Part of a small language model's weights: 22 layers, a variant of Adam for these matrices.
Each number is 200 + 30 x the weight over its row's rms, rounded and kept within 0 to 999. Layers, rows and columns count from 0. The size before them is the row's rms in percent of the matrix's.

# k: layer 4 attention key, 128x128, rms 0.059, rows 49-61, columns 0-127
# q: layer 4 attention query, 128x128, rms 0.0673, rows 50-61, columns 0-127
k49,109,236,238,212,229,195,167,259,186,206,204,201,180,358,168,158,201,172,172,194,163,213,196,193,227,205,198,174,230,195,206,149,213,206,192,183,191,223,212,149,230,147,190,251,215,167,215,245,202,209,192,174,180,222,235,196,179,239,224,214,218,143,163,202,183,204,204,196,199,231,242,187,201,200,176,195,196,251,181,198,137,150,172,175,210,217,233,202,205,222,215,179,178,231,221,201,171,198,185,143,181,248,207,202,154,174,209,213,175,241,235,175,197,182,215,189,196,176,213,194,136,215,219,202,168,151,242,211,171
q50,110,205,195,168,199,239,204,247,237,239,197,209,199,157,193,232,212,275,197,149,200,183,145,225,193,163,240,114,203,192,194,202,155,180,221,256,174,185,225,151,239,178,184,169,197,179,197,265,238,133,207,181,186,201,226,182,212,217,155,213,222,206,191,183,185,210,188,226,236,233,204,209,264,234,177,189,206,262,172,176,206,202,177,239,164,193,188,189,126,159,257,224,268,173,192,218,169,210,200,174,206,248,188,212,232,203,173,203,231,228,242,205,214,233,181,196,168,215,212,182,195,189,210,209,251,220,175,214,184
k50,104,230,177,196,194,230,209,202,210,192,211,212,205,136,194,220,220,208,220,230,180,187,178,193,199,208,199,163,203,181,203,179,195,221,201,260,166,229,243,176,206,194,223,160,207,211,149,241,197,156,214,214,189,178,187,187,207,186,184,124,199,211,297,206,243,216,230,198,155,180,212,219,229,207,212,181,186,192,185,199,231,196,183,221,208,163,203,162,152,222,196,273,226,209,212,214,172,195,188,226,212,187,194,230,219,216,192,231,190,172,203,195,219,217,174,214,131,172,214,200,359,169,168,174,226,226,236,145,179
q51,113,217,143,213,230,243,231,222,185,158,209,148,178,190,238,168,219,244,245,195,212,234,166,197,152,244,166,196,177,157,204,242,216,208,197,171,155,168,181,177,221,196,187,212,187,144,181,218,201,193,208,227,173,183,206,193,243,233,179,165,140,181,211,192,218,165,227,246,238,184,222,255,223,237,259,147,193,182,203,141,214,179,135,211,181,187,198,266,190,199,192,215,200,229,273,245,169,213,217,199,183,178,230,227,200,178,232,154,223,167,204,225,255,204,218,232,159,193,152,181,211,188,199,196,222,171,197,191,246
k51,113,162,198,226,228,177,233,212,176,196,166,199,180,270,257,200,198,225,253,225,212,216,188,247,196,230,209,230,150,171,225,172,208,176,254,127,179,188,225,231,220,192,166,186,189,154,186,224,177,173,215,215,183,168,186,165,199,225,155,150,231,210,265,181,166,173,202,198,212,165,228,222,185,217,216,178,180,150,176,225,209,157,212,214,202,223,212,255,195,226,163,238,199,253,199,229,210,213,212,233,290,161,233,195,168,194,209,196,198,165,176,230,195,194,161,172,179,162,210,163,229,155,153,221,220,233,178,142,192
q52,120,174,225,251,211,242,210,156,207,179,219,185,218,230,228,187,211,177,207,192,204,192,238,149,194,176,224,229,148,219,149,200,203,183,217,146,209,255,156,174,192,190,205,173,205,207,224,183,166,168,133,203,213,202,186,170,185,167,237,209,171,206,204,252,177,213,215,170,190,209,182,204,193,261,163,273,227,202,244,172,241,263,181,177,233,253,184,274,215,238,142,189,200,201,200,194,252,165,200,192,225,202,190,181,165,164,176,227,203,236,236,210,219,192,249,242,192,194,180,162,168,203,180,215,143,218,145,156,182
k52,112,159,247,196,179,225,179,208,238,217,187,222,235,185,233,189,158,190,228,177,225,187,217,108,194,203,243,176,201,217,217,222,185,162,183,189,191,215,245,245,177,261,209,231,158,193,234,206,216,229,207,190,215,228,200,242,176,182,235,264,174,203,97,206,159,205,183,197,224,191,192,143,159,219,216,199,206,201,200,168,160,183,185,180,201,224,211,216,212,246,200,170,176,220,199,167,226,196,235,168,165,185,182,179,222,194,205,198,240,217,188,192,202,207,222,211,181,185,217,208,69,211,255,199,189,194,197,144,169
q53,123,110,231,191,214,189,199,245,193,195,226,177,117,195,224,276,231,278,228,208,225,217,233,213,184,167,188,201,215,203,188,186,162,208,203,198,203,150,217,200,148,210,210,170,209,167,232,208,165,229,221,166,190,190,207,229,237,204,165,192,265,178,180,206,187,190,207,218,182,168,185,224,167,229,154,221,181,227,235,204,212,242,228,164,255,207,226,205,127,180,238,169,198,175,270,155,207,224,189,258,215,212,166,172,203,203,159,219,206,215,211,176,194,155,185,214,211,178,194,223,185,214,218,160,195,253,163,165,210
k53,130,187,154,160,234,171,167,184,212,283,236,206,171,131,211,185,189,240,242,190,215,228,164,168,234,189,209,161,212,201,150,223,235,175,181,255,182,216,160,152,169,222,219,204,182,195,215,193,175,201,171,151,204,170,203,190,184,216,190,165,244,186,188,170,233,207,198,156,201,204,195,221,208,175,230,205,164,241,250,188,240,215,170,233,226,216,246,230,208,162,231,199,201,223,253,254,186,153,192,194,210,193,142,184,230,237,195,224,218,238,230,179,255,162,220,231,208,158,174,218,233,182,256,198,154,193,190,138,199
q54,117,215,188,166,230,219,218,199,188,187,207,230,232,168,214,235,190,158,201,150,224,185,208,216,165,157,221,197,188,241,150,215,220,241,260,224,225,249,178,223,240,206,213,143,201,212,198,187,215,126,177,187,151,181,211,216,195,192,159,195,179,193,210,198,190,183,192,173,249,280,203,219,248,241,207,192,265,182,219,180,227,127,111,210,239,181,222,204,207,236,213,205,189,188,152,229,232,217,209,148,220,196,225,155,200,165,231,173,207,212,217,200,275,220,234,179,187,199,208,161,211,230,182,177,211,212,171,210,155
k54,106,207,202,213,165,219,192,217,199,174,188,180,249,213,205,186,223,202,191,179,205,200,209,166,191,217,194,167,212,205,200,219,179,218,217,175,215,192,211,200,195,212,194,189,176,206,189,204,211,186,237,234,227,160,195,187,183,181,127,128,185,220,345,182,193,210,206,212,183,154,205,205,221,236,237,212,241,177,161,163,243,152,180,179,213,192,236,203,204,243,214,223,219,207,155,215,176,227,209,205,228,189,199,188,211,200,228,225,210,165,183,216,217,230,172,164,174,186,237,217,311,219,96,161,204,236,190,192,152
q55,113,184,217,222,112,154,194,158,226,211,234,214,212,215,204,236,193,186,160,213,203,181,219,156,234,235,184,200,181,250,231,138,240,145,162,213,149,252,241,237,190,158,179,247,211,164,174,215,188,219,173,258,248,201,182,209,165,174,218,192,243,213,187,204,216,234,183,171,190,203,188,174,184,177,191,267,213,221,211,211,185,232,151,189,228,182,182,235,144,255,155,229,199,179,178,160,188,181,223,205,182,252,139,216,168,245,197,193,233,220,228,212,185,190,223,204,195,190,210,169,211,159,224,173,162,221,241,180,198
k55,115,153,225,193,229,188,189,202,238,185,198,209,226,248,199,172,194,159,173,186,232,208,224,217,180,202,223,246,208,219,241,197,223,193,156,249,148,159,190,211,177,181,217,179,199,226,240,215,198,196,246,176,249,233,198,206,207,169,255,240,165,148,121,220,180,146,203,201,228,173,165,197,220,226,234,205,180,248,225,176,157,231,238,207,162,164,217,207,183,192,164,183,198,172,199,162,194,212,260,196,136,211,141,178,198,189,185,186,174,246,208,204,208,179,234,230,191,160,170,189,154,234,305,215,183,178,201,203,214
q56,141,213,275,236,226,185,270,218,177,240,218,220,209,220,173,214,182,202,200,164,186,209,224,185,177,208,182,141,209,187,214,145,212,206,202,221,173,159,228,188,202,209,193,180,218,145,163,186,164,175,153,192,221,215,253,204,229,175,207,203,224,182,168,175,237,206,231,226,227,157,203,250,236,225,170,240,197,178,134,216,189,189,227,149,212,186,202,214,204,200,150,202,122,149,178,181,231,204,209,125,159,174,247,168,209,227,206,206,235,214,184,273,200,251,183,238,191,186,176,177,174,223,171,228,238,230,226,221,209
k56,127,221,244,224,256,193,230,215,194,231,212,233,206,136,208,212,187,165,202,174,196,218,176,192,139,181,224,188,217,175,236,195,211,204,209,226,183,214,199,162,202,212,218,217,229,154,179,195,192,151,166,222,187,207,198,156,212,181,212,200,237,140,97,219,207,206,206,205,232,157,247,221,233,261,198,204,176,171,169,177,180,243,239,136,208,210,190,204,182,204,185,185,172,178,170,218,151,171,261,158,205,208,169,205,240,207,211,203,211,236,144,211,201,273,205,228,200,239,198,144,131,246,211,210,194,224,183,233,179
q57,134,192,156,204,190,200,206,222,218,197,202,146,200,189,221,205,223,257,227,239,223,206,176,184,162,188,217,171,192,201,252,226,206,215,209,204,201,164,184,173,210,174,218,197,244,215,194,214,180,176,225,226,218,219,199,190,212,243,192,190,171,165,159,190,213,144,235,236,250,210,175,169,243,172,206,183,287,178,196,156,193,165,127,226,244,182,205,259,200,205,199,156,188,176,208,229,182,176,223,166,220,218,196,260,230,250,205,148,202,123,231,186,195,171,243,226,181,236,153,125,180,217,204,241,192,187,205,198,267
k57,117,191,163,191,234,187,205,235,210,193,183,186,235,109,243,202,204,198,202,260,233,188,254,218,186,218,281,213,160,161,232,199,203,222,250,212,201,194,196,228,258,195,189,176,185,210,203,215,170,176,199,209,192,194,213,187,208,212,189,94,187,201,262,193,230,159,154,192,233,166,214,169,211,163,219,160,230,155,174,222,187,148,168,191,199,213,231,206,144,241,205,194,188,206,185,209,197,182,236,233,272,214,185,201,201,228,165,196,199,155,181,220,175,156,217,207,148,217,187,188,271,219,167,221,191,218,201,207,185
q58,105,143,149,177,165,206,158,228,226,207,161,176,225,158,267,220,241,157,177,217,194,133,230,225,223,234,160,248,191,231,139,202,196,168,240,213,249,193,185,222,175,184,207,224,184,175,214,158,245,174,223,177,170,174,216,189,182,244,228,200,198,183,177,171,198,248,183,206,209,253,150,198,189,195,182,227,240,166,242,249,249,149,212,237,240,249,182,165,185,163,218,192,209,203,189,241,182,209,234,235,165,205,194,197,212,176,240,225,150,185,193,189,247,202,200,179,276,205,228,213,197,209,212,222,204,212,229,192,183
k58,112,172,164,177,154,210,208,144,189,192,223,190,186,116,238,202,200,218,208,221,253,168,191,201,222,202,147,217,209,221,186,243,203,226,186,182,231,180,187,224,200,232,218,201,203,246,195,174,224,239,218,197,212,149,166,194,193,212,175,173,194,253,271,185,203,194,187,196,185,203,161,203,229,165,236,210,239,216,261,220,220,159,210,230,174,192,225,175,239,192,192,174,244,178,179,238,200,199,170,221,220,158,186,180,224,213,220,188,201,173,155,212,179,198,192,232,200,188,175,236,355,202,139,202,196,194,191,193,223
q59,132,201,217,161,218,231,191,241,201,208,188,201,191,191,186,210,204,218,194,169,234,158,227,184,183,197,215,196,215,215,251,187,178,161,223,181,123,232,228,192,193,191,206,170,206,210,209,207,127,189,215,222,203,213,255,193,204,201,191,148,204,125,201,182,253,146,185,236,259,177,175,210,248,198,177,195,238,199,154,191,180,194,194,204,199,162,163,187,205,192,285,184,210,129,205,163,218,217,240,182,255,241,190,193,147,258,158,150,247,198,214,152,169,222,220,182,174,234,206,199,215,190,202,250,201,254,242,212,208
k59,112,217,186,207,230,226,173,200,190,182,237,195,217,272,209,159,220,182,195,198,181,173,218,191,202,207,192,183,178,170,225,169,187,225,251,213,184,227,184,205,215,152,203,160,215,207,214,196,177,173,215,182,199,206,226,193,167,215,167,104,227,187,275,194,273,179,206,170,232,147,219,185,233,193,203,196,223,209,205,227,215,203,171,186,196,166,193,174,173,195,230,240,176,133,228,196,170,203,254,227,241,234,160,215,189,248,186,228,206,198,184,199,191,232,198,204,138,189,186,136,320,220,150,235,186,205,185,178,192
q60,155,179,183,173,249,199,168,198,212,196,183,161,155,181,223,222,167,273,131,227,141,199,216,223,236,195,217,205,233,201,194,192,197,195,153,180,188,200,224,148,160,141,188,177,204,195,191,249,221,229,195,196,197,280,177,167,232,175,256,224,216,184,171,202,196,154,152,232,186,188,213,201,203,183,196,159,229,190,194,200,192,195,271,220,258,183,242,196,198,221,229,132,227,225,224,229,195,200,226,191,208,239,147,227,205,182,204,132,173,221,224,221,182,159,229,241,191,177,193,192,204,191,244,256,159,193,230,218,221
k60,120,195,168,193,203,193,181,213,207,225,215,182,163,121,213,215,198,252,157,244,163,172,199,188,233,209,217,200,205,172,165,176,192,232,204,193,211,210,210,166,156,149,212,178,198,193,186,224,222,217,213,200,193,206,194,157,225,193,242,154,212,239,234,143,261,205,144,215,190,184,189,205,194,194,193,198,204,239,206,229,169,210,243,210,240,227,217,167,173,205,197,178,163,203,213,189,200,191,206,259,246,247,163,216,194,203,171,223,218,225,195,247,172,130,229,229,183,165,214,169,347,191,186,234,197,187,245,200,193
q61,139,233,184,189,210,224,214,197,169,182,206,236,233,176,195,188,196,177,169,216,251,183,193,230,178,226,150,203,178,177,214,262,215,179,210,197,133,270,168,167,209,142,166,244,180,227,187,189,178,155,242,249,215,222,202,198,170,187,168,220,174,177,182,217,164,160,199,150,238,201,202,171,275,200,214,203,214,181,192,182,219,226,184,249,90,156,205,203,182,210,237,201,238,193,231,213,180,202,231,225,239,204,210,244,159,204,177,182,199,205,225,207,264,232,219,211,209,185,175,193,180,132,256,216,195,208,234,192,219
k61,124,182,249,215,189,196,223,208,180,174,204,209,248,97,212,206,211,199,183,183,215,183,229,216,184,228,146,197,177,209,225,179,179,200,237,196,115,215,215,246,217,154,178,222,243,234,197,228,161,187,273,205,185,202,240,230,219,207,190,137,224,233,257,208,228,223,183,190,205,208,174,171,212,198,188,178,203,210,202,195,210,173,202,244,169,166,205,158,156,228,222,236,241,169,189,135,191,237,200,255,228,175,209,217,141,214,184,226,199,188,229,249,176,226,184,163,183,172,212,167,278,171,170,233,207,189,201,183,190